Each number is 128 + 24 x the weight over its row's rms, rounded and kept within 0 to 255. Layers, rows and columns count from 0. Numbers have three digits each. The size before them is the row's rms in percent of the matrix's.

# down: layer 6 MLP down (transposed), 576x224, rms 0.0404, rows 196-270, columns 0-55
# gate: layer 6 MLP gate, 576x224, rms 0.0448, rows 197-271, columns 0-55
# up: layer 6 MLP up, 576x224, rms 0.0441, rows 197-271, columns 0-55
down196 107:145151168113126142117100115122095110106120097111166154113145109115127094131122118139162121091088092143132096123152096158111159154166100126132103116145150123140111144104
gate197 101:116137137156131147141144153136129135137105136138116142097079125126077146137095140134168090089157115095148108145112122194114133145122141109098147156142133144132196148135
up197 096:124127098099144145113139141109108118152147124105120073087118162097080148123140124122131147117102144113147145093134096109108195125143134130167098114089175132095133131125
down197 102:125140087108101132119068137130128145095127117133149150114122123087109105105108130110101137078105123126068092166093167148117104139095113143074117117143154134122150096105
gate198 112:128126139102120111096126156117137126120115152110115142126123162131142185121096122150174131128123147123126162141097119077115143124103111171163163178140100142112105159084
up198 106:145135144139118129162110147136132167142148127129144139162094103162143155160099128122092133165193134099140143140154112137139166079100134124121116078168098151135143136151
down198 107:135130139129101134127152126091073095187129128142093158113113111108092128108107135145134119128173126066134135152133108138136147145186112083103112116098127144114131117124
gate199 094:125125155123118141168124126151183119133118103133146134100103139142107133161106119145078125156114138125159120129085114147114110129143151164176119129112129138146117169137
up199 093:091121113126158125135166097098110172102124121131095146172166137122133102145164123072130151133145139111135106129157106159126112096124129114113138102104150157143094123125
down199 096:147134108113114100140148132116148117163126169152124073105132110133156116128168106099124116167185148146118139141161138135144133130128126116116087149150138161145128119151
gate200 105:138119155182173145149138142134120151111163124135142134132106081111161092137130114144140116140134108103131118176115134138113153125107123103118140131130128164136097184115
up200 103:130118108130132108104159122128107076114119144156104140164127167140113113118157133143140078142107169131118109140107129095127136070176107121135130099067097109099124116124
down200 106:168149152097141149116187136135113143104141151135125100127120143116104103132120111150117144085147137118128094097124150130071151099153114111146092103119140137137180133107
gate201 103:130128119165144130146147125128132118103121145117129098111122131117077118131141133112145133105144095157165149113144120194102130118079128162168105132127132173111161122138
up201 101:115087130109090115160150112102142132116103130093115087094177173105103145137107139131111147115117139132153146113114182134117117164129137125108115159092102137118121145147
down201 107:142164081138132153109141118162137125115097178142132101147135147132116132092107128115124156147118123110171148105122141139106147149156129129158140108049131088144153083121
gate202 092:138123086124118085117140106085110098141168125151131143110072147132119125115109097104132137113168147188113136116154139122125178151108128126126167124127182110152132106120
up202 092:103139132129116177089157144149104136150142149097113149178129135159164094137138123131150108120101167138093068122142117121143135104136135117149101119148157148122116178123
down202 091:130117114143085097112137088139128112141176110162122102106173150119111132103089157159093163134129116102143117125103153134143107176097132095132171130131121118132129123135
gate203 098:128141121109172096137122114129113121123125142118137120081104166157096112099141152143127093104132148152082090072114134169156140109099124114086145108189117151097114111094
up203 104:123127159159130147138089108136132128118128122133100106147102121132091129102132099180117116108160150130119095120095156152140179129158153121097151108152122121105137075106
down203 103:113102113148076128116144128095129129119093127111125120150165110107124102126162143148156128110138141128130146112130146188109169163126142141139176099118132102129139137159
gate204 096:142133125149164129132119130118063130112127172117143121143117136148132110117169115166124129141080120169130133187123109140146065150160125136173152127150150110092167115112
up204 107:118121143114105138117183073118145123093145141138125154146087124110126042094078134122101140143119079121107120172140133160094163133121133109167169062158137115130110141136
down204 100:139113137135100132108169177140140157122091151112133127149139124132096083175123138155123126125116133105135125136167125118098160115166084165116122124181153105146110151127
gate205 100:164137135138153158126159107125125148078132099110140206100143124134115129125126159110111074096137141124109097126057154145122168160178156125147161099089131131152137094107
up205 097:141139141104133122115128103087146115086101155166146142130120160140111084105117148146148116127116112111108096171117170148144180142121138141109138091154128135149129134172
down205 098:102142113141084146129133162123168112198105160093096104150133108127127135087144174145126077124102130070111113098089147073151162102164138108140118133089122086138118136188
gate206 104:138129164115095045153159170121147110089126180122110150123133112143136154131080139127157108133146187157127133179108151105106110151100102126172122157110156137118155131103
up206 107:137111158119142142133155113134155115145108089146124118105092126150133161167127125097109095133090137160158116136064130148123115122122144134124116146099138146159142161131
down206 104:121144152131134163141116153133117126127163150192136141115125113095076119125159115121142086122112148134127083126144073140099137131162172122123080113187140098145123119147
gate207 105:128143146167106114103146124120154170141105165162132139137181136122113105108132155143112099101088146159102105119109151166164081092173114161120132095143144143106139108078
up207 102:115113128145173165124131148152117151106100145133161129118138127199124119132144130122089155120131167131128122139128141121112094086110142136165103120131176146159157129089
down207 107:141174133100125142133145126130139104105126125105122132103133119167096133118131117107140137102144147122123112164188149119133148109114145121108102108110119154158132123150
gate208 098:094135124156111128129120163098113129136116127149134159125119127075089108097134154124132113141143101109090134078144157152131120157110099119107146133146153141147114183171
up208 099:128134141130074145121114120135157075106180097143127122105127115099106121085102091108108145092141140161149098114121098132157148113151102099127100133106115122118093115119
down208 101:149152119182153155137130118139136130121141154166102139100124098152130132150117126153121117129169115135082163161141130139136131143186071124132153141154139109123125133122
gate209 105:107139124159146151141135114111105110090104105132118121118119158147112125153147142124111151138103155145159117119125113138151127104089015124191116143154162169156128108143
up209 106:104134111079126111124143134137114111152143121099165100119110077129119102115125153130106128109143151166112137106101148129137131178153139178137133153100106119138143176102
down209 107:122096165127110095111140112150142120151160133177159110155114115143113065143126152106137139172152125109158152111109147158163139116137122125131105083099152136107159148081
gate210 101:124126138141124189101155154099138113146121120139073125113134121098118119142117123174146108102107174136151134139142166163151118125110141147136165112148139128158098105134
up210 104:119131056125157123100148117091132074087104130096147113127109158133086108119151131116138082122087137143130124161160098150157127165113097112114136142138159143125151154152
down210 101:090110118119148141161136113112124173146100160168092122105134144119167167140151104139097144089126134095105162121159141147113108115148165132108175114126088149147122122179
gate211 092:166152132126147157126145101134129192163114126077103135131118133136141167128083131086168124127147115147121175127131103118141064072110123107094175157129149164123156076149
up211 097:138188109158187142086165101132114115151131078106115100095137149149099132157129093093120164119126102141128171152166100123130115129113106099148155154122132128146145153153
down211 095:129138161091153137090098176116165118133127117130119163160133116118111157160149134161122167144104171160107090067111088155086171118144151152146110111125070125089158179139
gate212 106:126105109129074106110132107123126101166140148113103118125135156154115136092130170119118126119120133107097144162136155112145136134110164128120162161174131131140131131135
up212 103:191131149145127122131106176158106141133160112116171175123090123126112109188169128143170093108123111128100094112115089131124120082123158128130135140131146131130150123104
down212 099:091132088127127146136148128140156097129127131114109081127136135130130087115087114095126108141140153131150121160108097133093106172120164155124168121158140156122098119114
gate213 100:164164113128088111140131122153150081141120127093187153129081152098139116128090162143138113112154105159126105086121181144142185130109144084131113084137125149148117161123
up213 101:100151104169125117138122136098140127127112158133108140122138125124164142124101125172097155156129136120151150138122145152153099173137113149104142119088149134139105138189
down213 100:128108110147151128119130155140155130078117107112099069130136140170111126134158123090131100126091108143150125151115138107092132126113089173126181119159150146118145110100
gate214 087:166114122113119144155128137148127107117124182146133107128147102137115113172163110110152143143118153134102122109117156129131122116110159120136057139102174124104164144111
up214 088:122072109139159141120126097147132137147119104169163098133125077124153137112136140094112138125101125094130098138135090096111097120147160129095129104156135141140128129155
down214 089:157160107133119146130109173107127105130178142108126164139113174114093108131124110122139146125124136142125162144133168125142153174119088151064123115120085129173088073140
gate215 103:117092158154118108126104134151109107119141132117113150109148146108130122098114113108127116134124139097149167112149138137087167118167096142057126093108181121151121114109
up215 099:150134138110139109118142161153116124133104178135125111088088138125101099123114134105128126146138102118145133100108129175089131143154105117123157117159124075124109105078
down215 094:101121129112105134111152166158127151105109128099123108154140089132185140131131080147082119139130174085102125126137105089089103132113129140121163138167091104147134111095
gate216 098:112117130163141127141144139123119135161129145097144114136112093085117142145103092150085158154132109129137160085146119162100094140143089149091150133125149147117135175124
up216 104:130134144168075107153161159146121152142152138141102138111133136163124144077108138092129120138164105104088152105077156110190157131113135097116096169128092124154099109126
down216 105:152124136128119086104128140137117116139144105120111133115111149119144136125134143120114143104150133147117117136086088149162104108134155102149122132122092102116113114100
gate217 094:133145084113093128109122127146144068103101106115136159133113120155126134149121135104080132110144131133154114121106124127098154124119134158121168140076117131145156125140
up217 096:136112100089149126114114138142096123100143089136115112107117102106127125199151096112105143092155104128107114161141131107145115094125119124138138149154146128151104175119
down217 099:125095129153091121144116146131125107100154135161104151103141100108091107122153117070111156100116135110090123155157150098082143090165142127074146133107121149152119136131
gate218 095:137136136125142129122136101134092123129099118120104136121107113098127123144141111127161080151150125151126126129128147139148111131154133189182135168144148136119127099123
up218 095:119126115171142151134125114095089182135125150126141126150111125166121169120100103085154144099134131136138116132129167119139104128132119132083103134130150151115162147129
down218 097:146135114095154122157182150133139129130091104077165125140142121079094140125160084166138139121158156122102149095125095132181157140115131124148130150134097105124129124115
gate219 097:119132127118165102121120167089122137115142155065129138141130104130113167122097159150093127140124125088120156161143150094149128111103117123128147119114156141134135082137
up219 110:107126166110110124106133098142136112088142136086187141077091124118109131124123153070107114097144105103113081128088157108115157141122118137156089141154167157120145153089
down219 110:121116097103135086110126165100131144116153119107162159122128107128132161117146122144127111083115119140151106118114098125109158107142128155147047130123147129107125137093
gate220 091:141171168120112105160112089122115101121114069081129108133121106148122103172142093124140121130173144141117117157124134102144136107120118141135070140144140146109127163111
up220 093:120108125144110145120102115127126127127141170160121138158131188125139144128139124093151150097127113096121109118109149120137171165120117092135159085106127115172109091136
down220 093:143150140103151149128126142118145152128121092140125137112141124156117137133116168164115114116145112133162119101149063113132075137158175112172157125098134161106138115120
gate221 117:106106107137120113108090116104143121076126148136150150079145147140146130077101128133120131158177136152101146145126141139094133146113122149118158133151144111077107100095
up221 108:139127111126137083109084172140109146105151169104174140144138127147128132109142142131101127170109163131133159118176145116180117146108138091117104102122165092125134154059
down221 110:179107142148082140158118114167169127112109139134136154149114141149129127158110112087105155130139121142173108150136171063172145118121131156149111065122121145108103142120
gate222 104:135097131163131142128130140119089164112115153115154146166117066181133108104131170231149110138116116146127109150126074103136114135103118120136128110133094120098133161089
up222 100:139132146170090130151101132142088128131083179105138138150120102134123134085116146124151087152102103113135094142146161146126149106117128119096168164126086146133125129087
down222 095:120122119105086117132139079086147122121126115103125151103115167170138103108116111097132127128097111117122137110168112127119120163144117128119119159145141170141132079085
gate223 120:131081158170145086142145124106190097103128105150119136157111106081155161127128140135101178128125142130135135146137162097082117104105113133119148150171148154124134118134
up223 115:125117138124133133117176157144121170151139137107132126130116140146102121110116156097137142141109123131127142126111114088183128131164162105126112168118120126141098089125
down223 106:115182142093128126105112145160134118137098172139124128151100151140108143141114154086120128157103104125119151122111160128110137107097160116125144150106164088172145173132
gate224 108:089108120100142110161098129107074086134126116147145129126077100177084106148126123155112100139138130085125120165139107112151133143128140122135124131144111103140180128131
up224 102:140151106151119127084146113121128099107125086179121132113125115089128132123176094099168160148146112137144133152119160151109141128111087119151126137136164134110100107127
down224 105:108147124143116132086167153116134130103163154150121165137134167128124144125104127147108140135135126137123136132121161122124167146156141127135101095117122104141194120108
gate225 096:119147122148113128125122136089145142147127115133150154105132147147144118112119142123135105131183119134074177107096146139114138123122147139082143126088109141105108115106
up225 096:142144109136113184139176150118154131168150107136150147130160117123140134165123158138094133114152127149159146106108109171129114163093113156159143098108120128089134127155
down225 099:133142176133128114101162129148118139123126127191100083162113103134132118099114098146121113128121123127110160149146106134105085127129133182115120112127105166120097142169
gate226 088:115123135117153107153096090144115134114130123163129105150171113121149133155126131128110122161131112146100120106139094139128121105123117135126158099117133098145115121154
up226 090:122138167144132126124131111125119140103133119116139148126153170145164134152149107135122111159089134140137169126107142106136121147099138119136120138128146155115093146141
down226 093:156081158117157147154126070110117096117073128162134151146156161130083102148141150148110125172088126115121135125135146129120121141126140123124110100183126139151097121152
gate227 099:102139143126126156106121116132111126101124139066161146082154167124131149138142166123115143152135127123119133148114142078094132160106131101120160157140127149145158086137
up227 104:169120129172129124099138133131085100125121117112144121129140171115182153092126137094165152118124147105130118129106133121134117137108150139125159094136154123165139125114
down227 103:098169121149130140143136148177155117124128116134111094139146118105162172128183110130081144144126130137112187118132126124201140110138167138100137110133125123141145156160
gate228 104:114097141133130112169105138126108097120076146162080152132130133050126125121136124120151122112139154135109091137122123134139174130134112147113146127114126120136098128121
up228 101:106102170120147138084137109142178109119119115145139114122083128128084141156133151147118133111156187132127108153103114132124119133140158112170120132120141190139118141137
down228 098:119130144143099131112144164155104092126159140094129142146140124111124153122140107130152095145160159152077132139132093143126130163113143153101126135116141110153103144113
gate229 101:149091145135135113075153094135129163083160110150167170124130142129092107150103186151079143124140141121107134125164154105131190105136091106125148102153165143122083122126
up229 102:136127122134140163114118141127132098126129149137127069092157138148119118136145152172118140113181138084119113131118161118085141113140131098141108114106119146104134125113
down229 099:124096111134153129139150162145131113128176164134105121078096122153132099145104086098160077127128142139161135109110119149112108112118190105096135087129108146166148126166
gate230 101:110091069166138133128162118116153146121119117137109111116105108134122130113102129143115109082125128133107125156128140047114086129106120167126140127142152127132128143114
up230 104:137151099127108153138104104138173088129123150113140114115160137144115130114137187133125155141093111137110147138128115109105141170060123144131116106125082118136113115144
down230 107:095103152105078122133122138120159116133121108132094126101118126134120105138150112138138147108147097121136123142129155125163145181134131130150160090166130137121082114164
gate231 085:161161098142163140105128114121171136102161114095109077109139111132107152161152116087141117115116166137116135167164085132102164108087150110155100168111084097097101121133
up231 086:133131118138123118173154126116154114125148115126167094097127128111132119132106117141116079132128128082152137130116119096088151102126131170185098109162132147099136135140
down231 088:163116136151141090107168113156119151119127107133076136124112165111121112079095108125168123112128099113108129168139130145103088117122132120119157145139149093147082116152
gate232 094:129115155156129066135181092126132119123117137123124167113150120116131112122128156122150133145135116106133117103116095089139094111133101156137154113194147145134113115091
up232 098:121116115135159096138148142156128152109116117050124147109121154121115098111171166148135108126120138188109061100147104108134120141129119177132138124142136124167134121111
down232 097:156072124125112082076153117094103104162066098098109115103156099167114139134111091151125119142103144138121118100154093106154090113138140134159172124181123113139130162121
gate233 102:126139108144105146103124149114128144114125157141149163159142141116074170176118130121109116115141147140118167131155123159162129119158150134080104179163176149111109130102
up233 102:157099130085125131156148133116153108140152099149138175134126130124103096091109099121110122172116102152159131115115143158116137140145135132122137135116108167126141146142
down233 107:144149132145147139114153103121138101130130159086153113150139146110107109076096113070108164123157099134114170112161124157127113120100140136148143124142095159150104151158
gate234 099:161097150124083114144146154134146083101170099123115120148145146157151118093085151188138130132126103138118160115080145127102131089060161114107125137102090171115132144135
up234 108:153123077105130150083138088114146161085156103176129125135142152131162138115089156161156123150139140075144163134123147153122148127060176082155126167144104140123149150152
down234 107:100097098115119145120140136153122121151084141123105126136102136158125150173141119127115092164118150131170103133120122143135147117120158129164194113159123161068111101130
gate235 103:127142112121110131141131136098112108148157149128113108111089100139123106089168126169114112099120143112093126096153111188128114136114106081128127124163121143110120151071
up235 109:117091120130128113126175130151138137132114102121117153138145178088085116143085128124107146087128134112091160136103144156124158135076118153177133143121161143082133136171
down235 106:103092170140168177145138130143128130149127152126162104116115150104137123120108154087158115144119148119116140107156183117161132137176111158083090096138108114131121179138
gate236 098:116130098156104119128122099160153069114147144115123134133182178141132128101144129125090108116155142124136088121099099102149146120174139145102119115122169092092136123141
up236 098:115086145121152135151124125157103101128142157162122148128124129117122116124123154141130144148116144084146138121138144108104159107125140117148115085152123156104116151078
down236 101:146118111142127162125163120137141127142106120118118114145079173116139080107135112140119143156128134101140161119104171150134150094135122102184124106131155160112166137144
gate237 100:108141111151125150112155136089082137086118092128155133081113153145095149094165125149127120134122114137104135128123130174136157153128102110153106147153134138139158107146
up237 095:143098147119129085148144147094115107129129135126107127156115129109119122133126107169110131111106135124164162135175196178090147137124143142167130120089113131125125120126
down237 094:118092114102091130134141130115125126131151084112167156108134130102152144127170133149155089136140132112085129120102105155105106091140149152111114118115167134111174126139
gate238 105:162081126123137118163127134087146140120120159109112134125152111124087132107155136143117118096126140160172151161135119129181182130128114140141151177154136119112142125133
up238 098:040123127172098122112146147118122105136127112141145134144103121131172150098138116133154140119158133122134124123112154147104090155161137098090157139129138154122124131185
down238 097:142137162139165146123141138155166109113124131111132117120115118107108139137164151128126125144125151127168112112099161140089110102132162118107115108114132155146196139140
gate239 096:173107140114132133109137083110171120105122146124122129178124116196176114142139135097154142132162112100145164151146157115101174071095119155140096173180108121145109150103
up239 100:159169086113207143137106123159178101106152154141085132156109073178139145129169143132141112122171066140118109158143110129113096149144135143122107147147136122155135088165
down239 098:128106115132144129104158095145109146128109160136122145129136125152132090093123085153119114107140142154143123135134149105162134100102112114117125123153126121123086150174
gate240 094:120112143127128118130103089148147124123130097187123147105146147117109129112123160143137146110126199140126152115101112156130149161097116077121109119083130127094123102081
up240 101:118130105148147090128148126115089103116136141101150138134134102126157115109194159132094102152142114135175147143120134105147132169120119102126140125121176141096109144133
down240 103:129092158149114128127077110104115155094116134120141099096120123141091144136162143106133124147158117126171118162138108134098088168125142149109154148130174066126121086120
gate241 098:137147115118158138115127154139140158114131145111155116093107120151146116118118109144106121147169137100140081132128122120091156109110144126110119143177139109170130107094
up241 097:169109117098111117128139109124114110107100156148113107112147157128113174138129109124135148134103134121153149107117142103131088066115124124144105160093103098101156109138
down241 094:142125106096125105127159122115094169125158134158111146121113116104091132149082136168119107155097123152148096101108148082127137132178119124158149101136123089188131155095
gate242 098:122135114127106123123134093165161142123127152148123134139122175150085164112151119116167127102122169131122115105139137109141151097121137145135119126101118114134128146104
up242 098:152119087125154123119135133118126156109139151111103109122120132137181128152153070108161122087123134179129118093137116105102123137184111102135107122104110111127105157148
down242 092:132139140197145104091126117139151115168123096160118123115080098078074121129096124180107161118100086125147149134189127122143124157090131125180138124139099149164152112151
gate243 091:098114146147129136168093145160107134143117136159079101099119094138133131130154134136130113124124170095145165104087164115129164119112132132097144127125113151133131143130
up243 102:115131100149170175120119141157091110173117121171095102079142105104163121123169149159125121133091168127125141109102105147121098150110169107089141128124145069138137129129
down243 097:163134130092083109117130132124134129180143121089152150119168193132133120146103122063149124108123091138154157129139113111095150101111119143109147113119094126135145150128
gate244 093:133129158134093109107141134121128110118168128093134099106120128156160121109158109120127087124110115134127103195132116121134150119091150126130188125148162122107116136118
up244 098:105139151098148136105132087145143105095141139133176150130112164149106132123151123108179096129114115142105102141131122095130138096109142121133130041092112113110130140141
down244 087:152110142132124132163125080156143162199148107139137166126130126137087114108110164124118098118152108158101107092110144113119144129139122131135133125127103112121134147144
gate245 104:144114156111080101175129146113112119097139143133099147100138111126122172110130110181134115154117112084118154151132088129117156142098100123140148133149149154162098094120
up245 102:116079099122127139119128169128137119138104150116147125141141135122117136134130121102107114130088145128148117171158101124123106143111105083119120095131133131118103152105
down245 102:127101086156100138093128155092127160125105094145142153104088136136171129130148112123150114108117143112142119130139105127142167115144131153147141125151140126106108124126
gate246 099:142157157086147102122115120149163098078161115104116132148116102159178090134160161167145143140150102132096123148125145096151149127122104139158129137159154141124131114148
up246 098:158127090073170081107149124119102114133164137166129144095135126124161095141128093113127123170141084142093141143144155153133115156120142167085133138112126101123129144155
down246 097:123112140157173147135112148129100116145112169137133099056125120141094134138167088135133127135090120125111148143124135163124166169133111129101094115165143134135161114135
gate247 101:138137158148107129127100123135136171122141128131155153104097138137088143133109143136133142104143140110148134126133130169115143171092091100138128122171144134074146122129
up247 104:143127117089135132131151157131120126128113133106100099179157116098115113170123159114101136116156141095136123108134113107150078130121128106114116162135056147137128133149
down247 107:121125134133138140191121119119148110128134125133137141122101098168060146165063152141120105115150150088121106120137142117176125139075135103120142127118131152106148168116
gate248 102:173130145101094131166098125128153133111129149130153150117137149114173089149102121106134131095192116140118147129119144166081125147113145130114175173154156140116131098143
up248 096:133110136158125133117165135125138165143136124108123130133130104137130140119141171180106151172155115112081114121124102101163097100127097109125121143133136114090164143078
down248 097:134135156077154135138114134127170106103130135144104156097136125158146079086109096106177133127157120092134131153104143130095155158181172150114126158114113150119147116166
gate249 102:097140149168135153151129150110114125115160108156119111130131126119082113160132114140134165076115124122134159162126160138084148101134121104146148129140177123111147110118
up249 098:109163131079131158123113123154133103122080074100142179134162144125123127166125136106128127091129138161104136124122158100128166088151173139136130153181156138122135129127
down249 098:079154128109068116127133163160097085130116141097146161159132089126127122134140115110119121161121128153135119134144117141113112144121117156180123105118127131161123131116
gate250 092:107120159156093091138152123165179095148128129103116114122110160111085113120155120127114129087118152124131112143116148105134142137121118085118111158094164144171147110133
up250 107:122106131156117103177157143144158133156108131143125102145148141121134114110146111125149167132116120110136114109132133148117141097130171103079107099119151146116124145144
down250 101:099162124116103120147132144144074120123132087097145141143173084135157145177110144139154115119097111147131155118165092124107071128141141134163184129102110113098142143090
gate251 094:150140087096096147101142089149129151149166120125103112137123141154104166127155154091145118116092117101118128144134110109131103099123159127148151116125167113094154157210
up251 100:111136125122106125131130101181142166124127132131130119153196137123127106139116156127129111168107093133141030131135094137093130104130126122122109101114148104122115119186
down251 091:106085089143165116127141157132095098116130111157136115141121115104115162138157126146150154097165118128131145106133124140120147136109123147124141116137133143105114117052
gate252 107:085143096114124127128145153119138092148170129163124194105134117122120116079106084132110143138121154113156126147075137126093085078109123119123131113124156155159132091156
up252 107:095133103120108124130129103121122131117120146100160112148114095158133097099130122129100109123112129138087108103104075100114133125126130118149140100127133111135113119137
down252 106:127125128129102153108119104137108115114187069082129135144102115169150085133098124129132154110159097116141115152129083109136101115108160102122134135142129117128151111107
gate253 101:135146149154131093113132108090109114154112113153149138178117125115143138117125150108114160139175111139126159150092116099111141137101108090109141119142188145122128149085
up253 105:133124122132132119122119131122105116137066104170158146106101129116137106144117124118154122137137114115093097095117138118125129046124146127145100123156142181144134104108
down253 103:125151130137124143152136090142143086101139178115118145142130167115128103142171153148099129140140168161168134153118151129160111136135122120104104119105114123097117109086
gate254 105:116120153134123126146133102132167124129139115129121163098118140127120135100142137148098142107152126100129116107085136138084080118137086095096167147127151157129124092138
up254 109:139097111163114128142095069137101146155144116098140131126145097126111136117143172134128129123096150145131107121158141095132127098120116103094104123144154127140122144168
down254 108:151117147106108137141119102120133132142131132099098161107111155154135151097122124112135108122103145139151142127126177110114135087092176137129134114165130198104141122145
gate255 096:114162123136152150143139138171184087158132094111118117118099126176145139174136108120096088134149136135094094128077138146147116120125168119102115129146141154139087140095
up255 092:106134157114163125145153131138080115113128124098134106147132113119163111117152115116092135132141173094135138138138145113161148112123104175127123157143169143131117140096
down255 093:100116118110119139133103097128100089138096131131132112144140114116142150154110123130127112167105116156118151104098125114128151106162144122129126093091106147154160130128
gate256 092:094127155142119091122073108151140131147130114140148133126134121093098094113120139108127107097132114141105176131125142137103145105088149096082139121130147170168093162138
up256 093:110129098136128143143111166094152094132163144093100154116101147086105109148143173118144158127183157138106145115153098125112091133156129159115134131161159115155131084127
down256 093:182118143126147107143190097129126117119160113171139146116117069088094101135108101133142151115119081119118108134126104143155141149141141127104128112149193109118135130117
gate257 103:131125168131111081158175159132139148135100166106171143181160126108128125108124137168100103115126149095092095110120145098163138132127122139137126106150162158083127156121
up257 112:127107162145137120153133143064125104126138155138134131124116108111121118099092174145126122125146114108143120143095119126131168148135168077092156162129116134127142068122
down257 109:111134165103147149128128096119176112099084099174116078100131114133120117121137149135111130145142113170116118114152102086091140149111161120118154109138141109133124114145
gate258 098:142120159108131138103124137110148166113171171098126109140089108107110185100091137154130131134110125122126128156124099089144103091112149111148135120163123145109119111114
up258 097:097141113138098096064117135177130094119121092165123158133122109091168127120140121127083105142147156135105144090139185106155135143141085138130122152123136139134123138121
down258 099:142121137207104086108136156108116129123175134122166117174135146137139201140106134129147133142111133115118114166151138115149138123100103108130165113165151122133131131112
gate259 098:125103138185142147157152137097093151148085111130130108168118126074114093134119120098133150063123145110146162165119134132091143093138104118168117121110145140109092163104
up259 103:114099096135154137122135146090089115102081133138130161129081176112128144127178124144128133145130126137135112159147109140133124160136073130084120137153095105128126106100
down259 107:103129134141112150104155134121162126133127106119154104154086138114108160113129126126100129094191142169110130102170140200129111151155107149148120086120130129114144074152
gate260 096:133139124133154182091154154122125093135124131150099106115145133140110100117150158126102135110100137134103120108093132153141135123107104133156148085157175142176122102094
up260 103:156110136115125116098119107121166133114142135111095123103114163177098181136109114100171110139111171143138147104135091140147129158136131148153127108107151100166082149125
down260 100:115160135113074103136128130120137155111152175059124184114153133130146122140160144154148113120137109131111130091111117131106129142141160133098105127109133116177099146085
gate261 098:120125159116155122109093153119147104090126129166158133139170132154084139151145196175133107133130110126161148089087176103153146144104115108160173125112135136142162109105
up261 092:117147122100107128106151145111127164154158150141158129092105139120125104144133153090136136142182090135118126106133127152090146154118132161085149108117174168180140116156
down261 095:136120138153169131126149168158132116118106107160137117115123121138096131122131213138135126145167170100131129124123113117163115129116139091118118099132132075094140109116
gate262 101:172133102098140082103100128093094082102134167099112124115131176126126101136128155147109115171132128187124151144168102090164163141116154127155120141098122120116105141114
up262 095:122135134117162096087141170104111121111146111144155096187109119118109148134116156128113145125127106091118155103121094116138133109106104061142109095111139140106112128111
down262 101:126100177145117116106151100160102076128101102118166121126109149109141124142143171121140100178121128148171119125148154126108128107138095073140098156126114143155156104124
gate263 098:154128093134099128141140174150182150119134131138159134130136119105141141116124144110113137113101131132159163126138116113133148148143095108149131117163138158101096101101
up263 103:107143141133151122096068087106100114107123152130152126080120137148099135083114118131169129095155141175100116149112159174136081168135093152144129147117109131130128155147
down263 107:160109119131076142119095131117135133113104172139131147099147109119138109155140116114133127133210130116181126137112159101146113197124139114106129132166106101103134120162
gate264 095:126104134135111154122104162140146112138132127077124125121074092153141113106168099152104122141136136133124142091132141150152146146137111152146071135153138123129168147138
up264 099:122140168104131106121135120145111152125100131150109134126070136144156152153119097118140117090103158151142117120129135107121103113158135151127127137167154152095166163114
down264 100:106127098136138124132091143161128106131163123102135103130154148131153121122151101089100132104105130096140090135109099127129129132091175140150126085125122120080080120100
gate265 092:139109101110126143123123184112115130099099147152141123084135088123158127115144140168142088131135142124144134135114097142129117105136106139128116126088093118126114156128
up265 094:145164117118130142157131146183131132099163143087094173081130153133073131101146157151175128101136091154098116081130108118116151128180161108088146114176123140131124140098
down265 093:087129112079110135127128125131120120095137115133149076151146117129185149153114112114116139152128102126089169105104126122163184171123126152166116134115153110111128141134
gate266 100:094103095146086098132129101095100147143155141159148110149115116182085124125153133150151104152102129141102120118132149150143126179094109116093137100134152133113124090150
up266 102:162110113123121142125209121179136132119148111134111166149121160130095109107087136035144102129106064119142129090102145148085154128169147132132104148124122116125141149125
down266 103:150128160142125130144082122077127117108108092142094092168147141098149117136105143132129134116091144116165120179143119108147097184119169110153088133177126108101132086133
gate267 100:108120092145125131143130128121137082129138155140158142135120139084140101116121127108129126132090134113127149144130163102120140138161126127118109144113150140168127099082
up267 103:082141135130111148147085106088176094128145131136164096133147133199120111111135121110108124133118141114138139173105118107125083127108121152124153135110136140137110136093
down267 102:147110098139172140144133154124086144137150065113136124131135117141146125129139137160173163167122123110133131117094146138160143118111154085096119142121147129105171139126
gate268 098:111164152143166089134178174126123108149184131137140141112083132108149086129117119123099120127116109152152147161176141140126079137103113146104115140119135128145167085143
up268 105:097149131106145156133129082147093122142097087102148128125122164107082141133117126146162100124146111128164113129111073146119148118123132111168105216148107137100097100133
down268 103:094106146123130088105095146138162134122169128117132165183139064092127140184114095152125097150173130068158127107094134117083166092139127137124131157094129108097142166179
gate269 102:134134114155114084102146142129122107121142152073124134125144128139124120086071139119085113146165150110176145149131141115155132159102090152120156144124135142137154143098
up269 103:163129134136130098129113132121121110149114173126115094130115120086106105100123152148113137127140148092152150125091164148155142128053138113085137178147094139138092171132
down269 107:141116155135101109143105119155149113119140175160118111172114115125098096126117099117099146114135106100102130147144119126162089163082118091090148094157164108109122124134
gate270 099:174120152131137115134159129124126118082095141097110103187154088168151139093104129146130135113091122109132161137138102100133123131120126146165105118180140152101148144137
up270 101:150160142163102126094122136141086128123077112151131144119114112149124116136120162142121140172156125136127139155132124106130160126127087124088130076136111092109093112114
down270 101:127120118131137151097169161153137169108104159132125138126138151114127125171125115103122123127160134128100067121125153117129103150165133153080143142126099124154174095104
gate271 099:099104124088144108121117117159153140107139150161067137135149121169099115105107139152125133118123158105119133128110086097092127154115128124130138131158138170117136086114
up271 095:130191145153143116144116149146140082132143111081164156105095141088138124156132154104106128076181083102115147149107140111136129106121090168119096160161154118147113142102